From a checkpoint of a small transformer trained on Wikipedia: width 640, MLP 2560 GELU.
Each number is 128 + 24 x the weight over the matrix's rms, rounded and kept within 0 to 255. Layers, rows and columns count from 0. Numbers have three digits each.

# layer 3 MLP up, 2560x640, rms 0.0505, rows 2049-2262, columns 320-383
100163103127101099138106110126137171146150120096114163052192148145121112135099175144112137139101120077124135143163105122102137126139130097119138162150119083092142108143127160129138159132140156
102129100139135116126140097127162168163148134137124149120114101127143123110146147131114125167159118140154107148123119101139157154136115139148092099128119085125154124124118102137139120113145103
115099084131106155123152110134161094155077154151143156143130135125120119126133129145095130103103155137143109132095156116126116144096137150106132145137116124152144152118127107105143144122163124
113099089108162163132180134189140168150140138155042139127131124123144163122120123149152114123160093154150115170094092159129138118099161105188113149105154100139147129126072126135088096144112131
134095142127176056117156126160134115163121120100151100134110108138135123144143094161168092106112098187084133124155125102101178138120102149121110138120128113180134139143128135125139163104075143
106119109089131115110131107153160100083156126144115131098145121134139154115102146174118177083142115122129119134049130126116146141097108093089113130103133099123161115130172125144145152146133112
111123154144136125120123148155106141076112122147116116141115141153148088084162097159166126134118116071154102144109089116129092152131136118096122104088145102095160102138105120171149152105092120
126167149088119100141145132122147096141117104122135100112116131145123150123142086135169120114139156125155146138146118131153146121110136144101100115126078144131143120118184082151168105086100095
103100160122126150088109106137114129122131114139100144170125100139121139146110071116127117118108144114140154128114135093136100146109149103140119112124094097110130124130095132140114133132114079
133105102148125138116142160168150118133108108133100131116106098118134098144119125121088134118144141154134119127152157147099134100146161091129147126111124130131156086122152140089154115108128146
117133121150113157148078149144064145174127113096131107142109131115142113114123143132139081196116123102116117147141088140151122141075149161169100146097154116120145141164150129134127129097133104
155198175163096083120165142077139155168095114121158167100169115176127118137151155139109094147120159116125120139112102168153120125176193139108144159143133136163160052098144121106122180114121188
153119147171168072150109101120112115106143131087143124135135171116149151095136121122124166170099128122128121120130178139135108098132133100093145148108131128150154122123127136103101163152144129
097124133119145141149096117134133135118138159117131143114164138114120125115094140139122115127110142145103120122123098142133154132096126131140130132096122121111099099130089126111158113147073122
119097106116132153110095111140108127120137115088142169124141123099144150145135108186137169122150124096096143132132123106152146142140120138111102143090137126107145156112114090094159152104167157
123114143136118099117175123112167152123150162142161175094094157145149172183125093065114125076111171143123121084088155094147095168076153131120126113137146141102130148094132128120114086140104150
137121168119103123098114119149115144152063139105116097133096129120103125162130120130100088140135113130113112144140138106131145132098122083149100085119089129157125106136132123169098095161077107
106101148058133077114151122157086124132128072153124152160159096130140121143183153110121145132128153142133097146137144141102155168121106119131138140118143096094126125149116076149148161137176140
115119119123100126139118151106089116086133127155138134129118171130154132129122106177109138122147155144121096121113186133177139132113148120143139156123137123148142109116085092064131140140123164
143123128072155123148151169131112105155150125110139081144109120085127103086171139203123147145099149103099169094136112130152161142119130144121117102107165106078086166108123115119091118190123139
108127091077166147102142105139168113125166158159168127143102119119143101051140149082114115113113148131130126118091119172108139159181158138115098079168177125165128146137078165079139073142126123
116126156135148157134110164139159146096063104121147064152119109089096120149108112103131141110155098148124154125136165097153121121130117104162167139113143147146143142152145146085111111084149162
131127142123103155159160089183148129138135122147136152157114143141117102112120112130077148098127138141145152090114105130099219161127117085130116090093126136127141160157099122119124143095131099
083118135123137168164077134145096143124166121117111097121134149116147101182151111103111142162114140125122161127107171133135181139109129144147128117115128113135137171113144102128112139139111149
145156152105152129128116143144117110163110134130115170150130096152128099090150152133085162155198083123116118149162112108117138161127119146135191131114101115082105060150130162099119149136120143
116154109102134072161117109159117128163097172156111148177159126146127128181145130140123146102141143138195121135038113124131176149126148161114118077106107080100080131124182164140134073140114156
100095147140123079111107112114120101115124147085084128138165124113118130112100155161129122106124093114119098068100100112124135128102118171155075105163146131181126178143096159141172142128110118
113144132091115091153144082142081133121158132095118122111085122111114126139129164123087136079095138112102141107126075140165119129079139100163120073108095136164146134151109164135111173113169111
133120110093106152152126116133122144150094135101114143129161135075132156119163134162117170106151131177152126124097129107108130125139117137114117107110123134132116103110145142143104108131159162
133178163162106119139150075183173135129076175153129138139117159146130125136214172143140090132144144121159162104141132129146160163121115122133153073167119152071141119152105124131130179128081152
191135124159096144095134137131134123129091160140102135097151102096130170104144128120136102129156115130134118151154107123116096119097095164097118126140125116118128104073103124141123111132141123
122126121109135078149152141166124109107135101110178139147135164143156131106180143138164120117131128134151145093129145136094200134109159131128120154172118113140141143059118159134111121129109144
154134133118121100153132154139103108105124138148178167150155154131130142135145077143121133158126112129122141145141134134128170164129170106137146160180121139132128160116146131127142128104133134
153169105134097101147140124125153086114130125098114161115110128115115121100187108105139157170167124156103161117131162122136085117158149140096118173153152131162130155141140077143161126079159104
108116136105161118112098078097122119104075145124110139148095114150091101106137098156128119120136128125115093126127125118109104158133088194119133141160114140130103140117135121142131117117113126
138148125139162123133138160111121155158158070187156151135130113151149141134071146133133086107106155125114120139110147117136146120126052077150116102154136120127125182152108104127179169117143145
181133138140132165124133197143115107147109116157153127141078113084106123096114071160081167123140148143100156099147120166125095134162175137109145146159143158115129123120125102082128091128100145
133098130155136096137181152127120148104101112099170143150135098105136130132140119101126100144145092146124094144138122126140127135120139160099127123105162155102136119118150133095178166133114157
181102089137151154108158179111084114073136133177134138134093112128143103149100126123133166112087211084133105173120139176102140122114112109134084125113119132098148124164131097113163097067129072
145132128164087178131166123099153150129136150142172121178152110112088132179154116134117142147152094077129110131111102143123093127181106133126101121148129133105123133114166081120120139087151097
151177139159087113087142144126087139126137108151115129130143124129113080150152098086127119137121099118112102165153136094109086101134121112142097137128137144103153091143158130110104129137147108
147106126125143124113145127109153094107105131154096108130168094116174118134124076150124083122094142187108130116124106116125140127141139137156132170115154105109140101130100156097129168153135113
132100135087117099122110131097140164074089140141129142093139103123088177139112162136142132132131162162112088108116187133153134105129116133167121119167107125171148119114142148147113094076123147
115103157100114148094133096089146142127095103125118117154154149072127095126122126156132118119143148176104140170124158127109151143113150129153145120138112133115156145094143141119141147132126141
160153121138118110099169120125107141135118111072110082206123138102109154166149160125109140116083153112114111126155130137108088146168124132117124111177114119126138176105136085135109118121149088
158157106128152153149130132125115111143154150121122130128130100075163133110151126118115126139170107132165125204130129124123131157112139109129144158102170151169134084149159141137113127140155151
151139101145108125144191133118110100105117129124142107121219073043104126112124136097120159121129110133144162148116152098122100077135145150089135164074165136112157103143188173146149169097117154
112143137137096102113160156117151111146156085133104138158148129163135108123100104128149143130113090104121128164121116132152142147141099127142097083143139122148133121146117129107158113159118149
122154112074165144066115148120137092127139122126132122096141126104118108128162135122082125133127133159066135108104111122107179097137148144127135148153102157155171090152137133115163129112113171
154152139159139101111133126096115116168160079098127086114141176161135113182129161140139057203136105150093112137141093149116127166152122128128130153148130090125158146111126106130126125100142145
161099073114080167130135150149143129120116118117166126123116109111132096114100136156088132086131123121111136133143176098151146088200102129102115082115130116141158080097135117133176136140158087
148130149173112066143146159096142114130120103169106140149130112128111103137133103085107138100108149117152118112091137106104099116101167149099159160139129097095151099173122143128170154136164180
134177148156109085130147136145137149132071150152154158132123155088167133098091089135165159158173130118135145101117110105126142085115117132092169143121128131151190132112117170161133119112082084
090099142128109129169084145158133068104185092106134125083122149128129120137162132146148175128125161155141142133133169146143101131173151108110113136126117153144109123132152111154141099131130146
108116121127107156065155128126093110099118118139100147135157090102122140132133159179113112143086122116147100101152135127131142178180140158137141119102111114152144167141157134075157108131131102
077181141146098100170132149117140167108143147109139111093130156143134134049119130135167125159111109189131108134121127127115144101144094142154153121147122147125123107136126168134169150141143142
095145125079129102126105158118144150156133147135113103127153127146159154181151149150133142065130177125129108098085079157125154136103137129097132161113111142123121105130147141098176114121117115
095145144147127170141106118128071123132138120119136138123124120142129142140148114130135138147121114141154138125167115088138123183147130067149111118098128149133176138107145112145095103102160117
123129103152109121140150076124184126133138144109144107163148120112098096150132174135139107121119107132130119137156151176125113140122115179110090102120155110123110173165118122103114121115126099
124134146101112126124153175147150144154141120177148152108083136089092110087136137162124165142123070129160104142086163113115126125089143133135143146133125114137151111124130120176175143144116144
174121142112055162140149087091141138129117116133116116176153119137088097144132144124138162112106098148095124140150108157114138134131126147157129130142104110140100142115144148134137126121136128
127121131135138156130154175107153144128131155164142118097112136108166125149133098134147145143123115141103124137144174152100074139156140098140111140074111113129147114118145097118128114136140112
121158133090134147100177127175113136113125126131144127151106137119131119146140162067136151170110130086125085132174139090182117138126132114091131096145133133130107130157120110137139123149156136
159098159142114118155126137127133115146109130110127164138152122109115133141121103110151106153111127108101087114122125160109102135111158068092105133130121146162118101124156114149123128161126103
146117100118114139160119110108167100125138127112147113141166147158105097116116138143177175122110172119089110090128136122172165090128143109130133137155126135112149183093147132129164128107070109
092103122126143150140057138132125120138130139093116177091105101112096156069164039112118136106118160112109133132161118113141132091128134118121160155170095127134118134095102138144159111107144120
192146163118159126119169131089153137107123137130139153158123152134114051121077100144097155126160072122139096143104137077118102105170110193114177122172123119155112139148118121112126135167111164
152117139096126131168147095086121105126112131098092109170153108105088132134162149116127129144101122154145125150129093107154118100141127105114104086098127128118133102132141147108101121069151115
154105156127094125122116106124127143156135107134124127077086107137147132158162118090096133125120124138136112126106146130160143140150194135097118183156149135083167161113078133165153127132152139
107105181129117131149147133129149104187154114158150104156133103145149129117149146078166151105117154130149147128147134116150152167143082087131104114132119110162147125185114149114155112120152153
123147146194160109126143191139118101154105126117197156164118120167156139158097099101147164128123149120130065153150083143133055169136181102105127087157086127115128107094097125137143108167112166
134146103143151092133090149106122151084126131145187093165104164153142124102116099158151146152120097133067155102122093115119107168145158172145130102101132108124149149098102078122117142141124107
121129098149146098164133143127123102161141120110109124123140087102134131091141139086151135135131143125135153123094125121136148136134132139157117165148157166092103167111151090078138133176126116
130129108072113122129120177122141102117163091119081119141106105149083068108095143139097137105145178147080112136158120136117128176100119139114111099163071133112169142145161111137117094139127141
141092130086130156111140133150131124112138116130108181134153158100154105160128097168111169113132107148122099127088112096147117111098108188139096117163161140146120100134155139130138156110103147
110114152163137073163116154146137110171130135147097134132135146100106116172169115123153125118112162094116125126116178140124167152153114146156150088157144104147136132118144119079125115106142167
130126117129142111110112138135141148147121129153130086126148178086134146135084164121137090122119125117130151131144120126122132150150122111148152105152141168119077080111152143173149109135117111
124114115135116133096068143119113131142131140090138144109131102123098132111146131149141103112148076122115158098184132126153155121161096153171132146116155106088152143113170181161148140122135143
153083157123164152136096132144115173131119113120061129120109114082130131157138159163115119150156130181124111140160152164135103151146111145164144137170150130146140154198120154104101161123129145
154152105129123131110103125103129063107177110115103120147116129127138124157140124189083118127119141172095161160152095087114120144154113167121147107133125123121162082160141106072169102131121116
103159147119134138081118148117115127122121125144124130093122151123138148130159136166104139088116104140133115169154130130166142144141112128120103107176140138126106113144126105110111158133140151
126126127116138105098151128151086166120190109142107138161143101198127128122128121132126137088088136126175126134141132109159130104119156132183121130122116159127142140126147147135145112141115104
136114125154156125153119126143151053133168126120152124122131120104137099127170120135066110124118155119098124151156101147145154146132135103172124147114133145151145117105118130132114125085135148
130140123151128150159130170126142096125122115151114062141147143156106121173114127114098142101155087129104135137137116123066103151098142109085144100092122111162106124151119149138104120135157112
170135105162114079122096136120163108127118094141154160118163097135135178075094131123121116136138135101108134152145136152124161138136155118088143109121153125120146146142124108118071133119145097
107145153130122133153096128084158111118151146142133149115141150125156126121156148117163146154141140147100124098105126100155130131148117170149108130127117142149116149133144149079101101099144127
164184129063092125148162103132175174132103148115099141132118094148078117112119135165120129105133134116132091158141146134128127141139160070146122168156128083121116126186137155124169144126106139
095074086087155126074133167130120124117139176109151137115086132126092174123128138132133096107172160105155124173083099140129162067203142131127129145171139139131142130131132165141128162101156104
168163124158120089127115097121166143126097122080115173124145134094115136129102144141153119148143093127116120112132124125105124150140154141122131149125101121173105128135119129104137122110156162
123114127126120124094116142151174144187122125103091170156201118144157122140180163160135146116154133128156141149130136129138159110122105105146147121129170118162115121100138097096149099110131087
176129143100154118138144150109164157092135094136109126169129159118106116134146140097121123135123153115135113133117134127160102155105105126136172090148144103117147127167132140141129105125111114
207142141096111166098145172081142108164140100100175150167131115095169120186113126095143138092091123102138122187111120148143117098067153104122087102135081152107125133158133147104135146113103153
108093150133140129155138130108131109137128145170112148114142099125133137132162125115104119153145140119141123130174133069134133132106108114148121133104157115143123094134126138090112094115117134
137149105136122133076147104107153121126117116119156120173123129133096159129148106141121118132143134101120131145128093141128082151096132144126096124118172155132121144159111135130160155115132113
104108162159136165135109129111161138145136167141132113133133140139123166091135136134129129091112108172110102135133114143114125125129138130147127116121141126134173095129121119097111130136120129
147156142101089142113133119090116139158142131112156139097082177106144073100118100121144124111146142114145112108146118122109135114127145147151137134136134136118108191179154121118116159112168149
130140171126144185114083090136135145185177104113103113149132144085143116133123098113118108096167145152139141157121123168145077144099157104149125127140085124176136124074140108090138151121142115
112099058160130114144128131131114121113156126120123134131112131144156135158120161134125156145101147125115145112086182128075087146162147116135092166128162118187127140169129134061138103110125120
146111154152098123140133196105183098170136152119123102114123138117120140142135103133087102111139136115127154117108133124162190138105130153163161119166126139113099070174156137125130126138134111
157095125122148144149141112160180138135119105109131113107172117155133168138115135128152139112126116106092106121120091149110114168114182138139135136142135177115096077139154117095171117146143112
108148117147139144123133121150185094122170162138110129109123106147115149161151109129110138139143099130119163119129127120146148147102144129157089140128068108111110117114128162159156119082102134
134128131122140148123118114138122093128097153130120072149114116105107145146085122149086127139105185106099147114117108128154111135121133099140096115112128156132098114135116106122070097178155122
146120112152135124175133118138115118150120136135146170165147070132122108136105107103116094068148147128146122132132113136169135107115112110135169116123123126131138123084127114098137111147119085
145181080100108100119126175135098105107170184149126162096101120126151165109162080155095143085117115137138131158133112186143131131128090119136143100123142116124140118115118096096141143129131113
150158131127136094167138121133125120123136126161155083095159131122057143127147129107140132099168142144167145153142120114142123149134135109137151148094130163134122134101136091109146098119137103
091107109151134153144120151110100113126151142144106119150080095156099136103111114135156176144112147126158136144103090133108092075086138148127105140181134133124111138109141122117143149119098118
138160115107094122153164123140095128161125157126154195163139109149136066125155133120124133140106128156110118138096118131156170137165144130109101118139152101095124144124078139105105110167116129
127152098108120173084121153161125127119095143142097146123095149121111106135134150148168117148124163135089078103133072166116152042126118171151114117140105099143099123153145067163121138132128105
129120106165099115145160128125158117103091130137141158189101067168126141104097097114143103126093140092128127160111164100148105171132098135155138155140132170119149098116132136115111148075118163
141102098146165093091139137139110140154160107162104077146110114126128182132143132130114141111116129136083101113113134130145168140061161130149094150150167143137145119126169110171150095088093103
112117130136131148123115108139070135146088154130145062105166124161150122120129127117126135162098114144108183127121123165135119147164108176146127158134154144109126124133153114111143106108088133
111130154158125099173162148127116114141153097115114143136132142119120136114140090135135155103109136129119086148100102168136098127151079118072126091121134170126136101125122099134142155107106091
177137131145159076149137129116096115114169103147165125130129134139126150111137138153119139138139153152093138096163107156134118142120166093144121134125107091168121117122156093153118097141122132
119125060119122148166161112151187133167153107138118128134192108144092144168118080098159124087123127147146136120116094090127095091122118173095152116122126167146136165167123107078145120145117123
168101098149132117177134125105103129154144103129104127114159155105089176112188149154112082133143147115126089098131158147123099149133155124117119107107123139096133116144142124107106145144112110
120121141163098143121204121155121147148149143128088180085090123107089134108123085117123103131102146133128135140113145138102162114135094184147151087128103122121105139093138126141162151121135132
143126077093134106137151118092138125114134088121101131131126125167124124145161137105123144131086123137171079167140145106156113142143127136111157156122179150116115127157141135060120135128159149
124132094185119110143150112139109132079102087160122126135117124133121115155130117133148098077140144176139145140154145135135141180121109125125164135117108078173095136107120135136119092159177091
123094145149127157148103160152153149153101188147133055105148072125140168107118132173123158163127145163140117112102186118113133140143137176138155090127121157138128123140113124146101118140086120
092112146149135097114106118134145151127121126137123127092111132151098160122167141149138153086075138101140162111158115118164121099103162095135148120129115152147168128094169118153133111106149115
134105117140125119164141106139135143113121128146127113120106161136110123069138114103162156115132135150074097159141104158130116144119121130135115113095106131160138121126093156105165138136174130
084136114137114099148118093164136095135121134137127090115148151130119150158135128120165167140108102137129146143116128145121121171102117123113173105154090111148113131167152114095117136113101122
120172110101138107117099125140148164121146120126158136126175162111114158140122135111107128162118177142087106130129117128116131166054113110119145098069133066090114108090102086139111136139178133
134124109104093081156138107138154086069151132141137127101151124123165175165148136091165119138091155097159125136117164092149106120141156124141080135144120097154137127114122094081123107103135147
089116092131110157122102092133137066150133060122142126135081157084144127155186102127086150139089138133102169115161127105152100125144130151128096133144121134113095130161143145121145107154114158
137124112128155121116138141137124150114139137161124103163124107108108138141136110116108145123135142136113130122125119147132117141127112103095101100144156149104137161154147110131170123124124122
188104108161105114121136113131088135070142159189122091123132160123159114139116152123089101098149129098111130157115100151119126111179117105129142124136095143087125134145121135088133154139117106
134143135114128134127147112104112111134121136140137131129123122117112122109109168145144156131104131123161084149106176129130159145174094102127109158142119141126123121106080081136124111109127121
144128125147091106161121093128117119115124084130168116120119098140140115157103120137093113116146133133125069124153123119105097093090130093154144133159118154143151156140123110109170104100110118
160146152142154160090065176129105127119169142115135121166114135113128102132142130154129132078157129111152145115132025101120130127174128141087167124117143108141084108152140145100115089131117124
161131172116130123139176150122125166106141092186140095085095160126120116128165106153187103102165116110112101107144107131101077083138125181111106152111155139123161147155149161164125106137095140
163118118138109157142121162104099124135122117125133146095107159143134146113142135184109154124164096141111165110125154131165087148082117106147138094154162180117094103109112141082147120100103125
150083139106126127111114139100142139113166117107150082138183137122153155101141133114083118135147161088121104127081093096144098112136093148155113163104110104128142084122112135138130124132115132
141111115140156118125142155160147107143113084114147139129123128132146111087128139108128127126139145136103144113100117139138142113115141117156142133120124171088113113151136099140090094143134109
131109112130103108121143096129093114117092125143120108145116119128153144172135129134135119092151132099140163094087126169123133134125151096124099161160131133093191147092143145144116145155144117
152106127093163100104172110160077109135127150115124172122151121133123107072163126114096150137110094119142190151131148170130108088094095167134171115119111108104184096158055117113126104124166158
082136126147186126138108113100141117192191133100178109106149107128124110121103125118175146141097109169129139117158133102155124118125060126157117149086114163119116134134123169132086125113139132
186156150099137122117111129137139155162161133141112082081102119105153165153150145075141176142132157131102163082151113120128156135128147091120127145142118128152133145109128156115145075159145142
126083130125185150156146128129116152163135174149157107124125115131166137165115183099097138122128076143133110120088127121156124157168153127106133120116126121113175138142148146129101068157112113
154092097164178084122142145126129114143136089159164133179146085110101109143116151113131116118161099114125142107152125108131135114157129161110082124141126165160161147084089081088140128180158129
127103113147132143138144164127124106120165098094131126122154145141112150114174110109146150119145101134078141107142141114118131172137139142117138157114111148117138125147142157153138144104123154
128115124158129168153130149147099161141147125143121111122124123146073120104133115116156133144122138116121100156128115149149123156139159144153140130113119128102159134098168135115117140108124107
117143155132107113132118125127110118118148163099123140135098190142114104138138125125137133182110075147101142137104100087120128102149159093176179129118117110144151169151119106138134128111112135
102107109097127111153114061146160107122106148185147124097125064163135099116181115100089139100169073121109117126120152133166161137140113089119126157118105134107112121133141109127135089199142093
131103129118175105128142156133092142138111164130104120101090130131097163139118175139158196135138113134106130116120143094123097108128132123119121140146142143101148128114088125153138172096141115
133124083127114094126137129146112111099124106152132170143121113120163163196109156116187179162078107102146129122135104115143110069089128107130095130142123128087098169106131118125147093162103149
113124149133089107154110139077100115133169127118145159169094122118158098116138139146144154085096145132155135128107140121117129131130142155129166123133095127132119107163122113134133176094125120
150132138141106118107144139131118133149110119155095152143088165152140078136120113076169139089129156118122121114130171136124121121155100128150086134141139170140143098153131122161101111116121165
126129141136128109124098135143117155135142130117132116129147110130111141128115077132114148068173143113102091111158144143131112121108131101128151106114100177135138097170131128129152144127138132
193169114063139113186140157145174141116087112082105139134167139166117078108150150126134149139105106182149123107131094143112128130157147152172155105097141129130103136146152105146112155102171087
142158119138154159113160090137125124132138167104134132128141117179144104098175114135114150073155101104184154124178125099145168136147138123174098108172079108137111132119135138108134146152109091
187128139157120134133194141129151179101128122144139088123133118128131148129111116148097143121118126105135138137160141198146136117117116163173134098135163096152117096155135133102130123147080178
096141116139079117157172139157156137128099099136152108170149117117124123083136081121126132123141112133081113121141122173128138157136129087124169141136165125133162164091129159093156162109138187
138142093130088167119164073137125165135121168179147154126157152106144147136132104225092102107164082121093182113145127140085115080062107097133075137113129101169105153127118114129128115080090180
150137116143127116112154163126143147119112138134158126184119119098147102125110151091116173157134128123143146140109144108142175171129170132121151127119113131120133169153103137156122152097116114
089131124143111101065069143164161113118129154098061150120059164077174188169084110136101088116116076123148094139168102140101120110152127187164120164171096113152149124090144107146113148154121133
096112155176182137096082144108113116131120097160097101126144125145137086126108083079103125113137124117127114141132142106152094145147145111128086110116106126123124100140140118101169106129152153
087176117178172112100121128118151148109160143108159110165110124097143118110109097075106128121121123135105125103145112109167142108120129122115128118150148126146149132133126106094141127140134146
147083160123120146153113120103107119091083092134126164131109124140153088083108141132148137188133135112125151100118142104149149196123148103123142090153147120122158163138127115092111132120104147
108150120107082108131103138105129127114091112116115108121110110127162116143105117112140121108196176135147156112131112105137111097088195103116105174114119131123139152135148133153183143149140123
120133132107109125163172151123124108142136169142159146156136141127103135126092146134130144119164122152130133159078128133105123150152158109129110164124143154139157157141099125145100126163170106
149151110143163098135100114159110102152161150150123131105114144128104129134136130128101142073138096118141152130113141124136135147084117118125116113088117160109117092126149128133139123092124143
134116119085127099144108130114070133127112111134141122132135137096131143148080108097157103117157135084127081133113154092126135163136126134143158145136117098105158106156096107161146169090140158
102101165175141146170101147138141122099110140139146186125089127130119138131115105126166142113128130130142145073146160114129074138093114134102149111145129134099115121130120151143198145103133108
182126118129102128111152120093129152148128162150142125125169159111109073103129108125149143139077103158139123067130138129101135112125122100093143069143127150147078128157135134110133134123143146
154095122133111136114111110140182101113130109150145145132154115160136148156115076128155117151158158106117153104126129140167134110156112150181123122178165140177154203131161113126128049121149168
144110126131150134076146145153114126138133083162130116094122090097129113148145092141123120106111154096121121117154140116154139136074128126161130113133117106153111144116159169132156128100130085
098124145168158155163118171120121111124106128143146096155128152143096106125126151120157115173110158077131118160089099103117087128137125114146084115129157115145123107118143057151126103111141099
134167134152158113159149097111154128135125112081123128082125088137129180108139124151100164121144122138170106138122120088104153153088132169135091147113170135187128171132143140129126126097125116
167103161104191110137207127088165127135086098164103150110089109108127156120109154133149123121160185148125125156117143143095174091115113107100154119116145110116161130119157140121098162140135113
097121156133126138150164151102119126169148096100094168142134113160111122126136129093112146118109108085119113134110111157131136139099151134119122161141148126151126121127147122125185122129099110
124086108118184144130114109124133128161182153103160091153123116054086104180153136084186139112128164125114140125146121104127133071119071096130138118114143073110094156187148149153107134141086130
148129171131143126105142153137178126124109147151153157153099109145094112154142125115117114161179154108123125118139157145154124105120099108141126130131146121151104134134139167184121108136118133
090153082102096137122136116097145169147120165140103123090137092096095109097151132137124114130161091165118154150142158125139129114136155164131142136111179113132186113130108085111125174137099173
146118098104108152161102153103125105127104142148125120129127128104155114173123121109177138163135099142153110129113157135117179105116129134119111150102159123135097125104123112129111145086078111
151116170139111125132106118137107120145127139172126116137100133134093131143113116184152121094114128135143114156109150118148150109118100089126166116120126109111111107144127091110149168119124100
106094107093095096117137110143158080113109135173136142144151175133136082134148177140128128135162085108133136135081186146114167101127132120165153217138099100136122154098088088138119179105119090
126097139130114129123147142135132126093108140131108133137127143152104138147139166101171116100129151149120097146115104146139093141105142135125102119127129155121123187099114115170133117132110126
146113115124129143116104158104107104153143119127127130116132106032118092155114173119088122119106155165200093142118135167145125124148119115132154118162089111124137147150113138060120157160161157
108130132113138120152149132116143107107106151113125076163155127108161131112151145156094134136113096101155152144130129158097188113112155166090143137105140128133162121091132127117138122098149101
131106107120081122125107121146160117105136116103146157185166151151114150068139162081149103127105091125139136145112101090141100142161112113149091174178150115117118115113079126166126137098136109
152149072109163132154153166143085125128082134118144114062121101148107112145150167109138139127143153128113153116152109158122103074094149136121185122133115131141133106153133142123128132133124120
140143137112137128153127179146137162171135128162097108112118138066132137071133099121141121105124090141130115132138128133157124111111122112136143116174129148111109147143128144150131139130114173
149127133135109144139132170138133150107120159092155075122135107149150137157165113105141182147123177068085112127107153142160122104153138113141140110094126129165168091132091123145113129108135104
139133158154117123100106114129143142110086110130131128094174125124113118111104148098133122097140118125120101115119136102181102112187113121158153108107101155153123098136117118105129114114091118
089127123110175128107151145159100137151139121146142110140139116121152132122134137131120139107117129132126096108151124107156126124100100129114130084121150082086171118117107156147129130113136146
139135133145145055097147122124154118138204112124144114075103136144136114130153110145088131132128129150110086154163139152158123117137171148113149128107175099121159173146137172161146150118146150
130101071126179114124150146095148141082140117103133154103119151157136106130150139151082127100117132146150103093108141133127116127152133164147138119113174125102154154171115167113128152120122186
142151128145137157132068108122144140183146101117144155110116119090098111136101137097124115110137119137165136111102122108144132117177174130100130124151124112137138118205120100125146107150117085
127183085153132107103095098126123144165119147151148123139137115146187140119129112134120146123108158094153121123131206142112156114143164130142144133168148106164147089159167132130150094126092124
113122183093119141112147143090108089161130166146110119115118145140057166108119096149102082067127189136093134118099142148156089174122107109135104171090174125146150123182094148102091168093162105
127161069192092149150141156089168148072110089120077155110124140115130117099155159160105125175136161117147095115105102108114179151096109102097124100139131152156127136112095149121140146125145104
160139114154115130133128136140137114116146147141098155163102142184120153105060165083145135134115154121176139137121115154128115130142174107106139192143142119118088115125106161115170113162126127
068138118144109127149123136147136138124148123153127127091143152109145144112109146136128105150108151123128145115116126141163112127145121128108137115104129155114104123143106117140126134162161111
157130139124105158134133170090110118123140117095144132128133135141099135161177121086129114098137134130111120142126131152133120143134105149098105116093163150158100079121123125151128110112090092
181191193108133147111090080092140161166165154144124100133141152119094150112132119157102112085135149192140108087161114119142092081124100113128156122102146120125091151133190107110132141111110133
131106127105127153151142094114151110189125163121133135143144161121130112076165162150123179170110154137168119105100120100093122118105114161097128109149104076139072125120121090159135164174097164
123121131089171118102137105173134095118137156156116094126148140167135142147141099101117133120174174138130126131097112156109108130100132138104133153168158111068140096086153144130138116109061074
131145107170168116137098127047128120134075140149116112130148105160133115120126154092131160121125130150130132131100105120157135080131092112123121147099108101100128142120058117144138111136155117
144158126135127172117127152126148162127103093123101104153098118128145151138163125128098137122139117103131145150140103102170167070144146108089156126097124128094131157128128143198143101124127118
086076095128110137114133088114108144149122139123108133159130156137142161132106141127175149085132112151103162113110127121104103111140134138115141150134123160084181153140144112136173136136109100
137093145145147135086111142141138096126117085138160139148129152142137152123131118147129132101153066080092137089123116121135114074129126183134107111112158134112101151107115094110146152094146134
123135153131134153139126105144111114087122090138129140126082161159195128088142109186155103069132123098115079100153128159121152080160083103169135160164108138165181099101100158182188085107106148
137154141124133115114126074114135118107141127146141178146116124093132139159143150111137136161133119097102133172159115112129127156091136147101107160116100112107108124096149142142134124090135116
130150115087140108147177130105170133144071147166141156163161114149138089117136156139130126111171162089130113118143126154082127145196121089131178156131103122143200103149178109076132174118128141
088096127128108115165153152118129098138133099146175111172175151134086138109174126145129134105099120159121114165132131129136083133110118133123176148127140163102108141140105125120113139151100078
145134161068118123120143166109143129129126144149117149124113141139101133102106087149165129122175138133125110127103151152159121147116114135149144146085119114104108159128092128066126092138118119
160086125111119134138105137147126158088142122138121133122116097156133132109154135137136154149104139115094127133136178133128121120118125128130141092112122108132126120116152147128147119106119103
114109116133165112121098094130117154141157176112121129112123090165126107140129076104131131142152139102109152114151140135124150125165164100108174112098113091145130106122141145097165114114156148
160110150133083111158158119132161157091115097099131128145149118121153106108100156107107140149137134114132099140123116134168129142129124121128123150101107167128123111151137140136159170125126142
168098107151120158135135105166119117066149135123071134174113122115108123128069107096133100087107129158100113135148117118149102144136123112155112130110122151133125133077105150160142137123157103
109098125157112190124138091065119124129127107169057128166118110154094110142162114120146093117112119150109141143096134133153097104141118116132108097124126155139117160141168125092156117161107137
127126123120163105161128133124157163102134160130083133136108083118134122126107107119120168125153120118136133157148109101161113152179178166151105133103174138094082096135139141086064158149138130
127142113154089108122091123098161129122117133120089122111141165185105125121146128154131131159139102128114098137130166150205142056128129147104136121131122128138167138127135112099151133136167129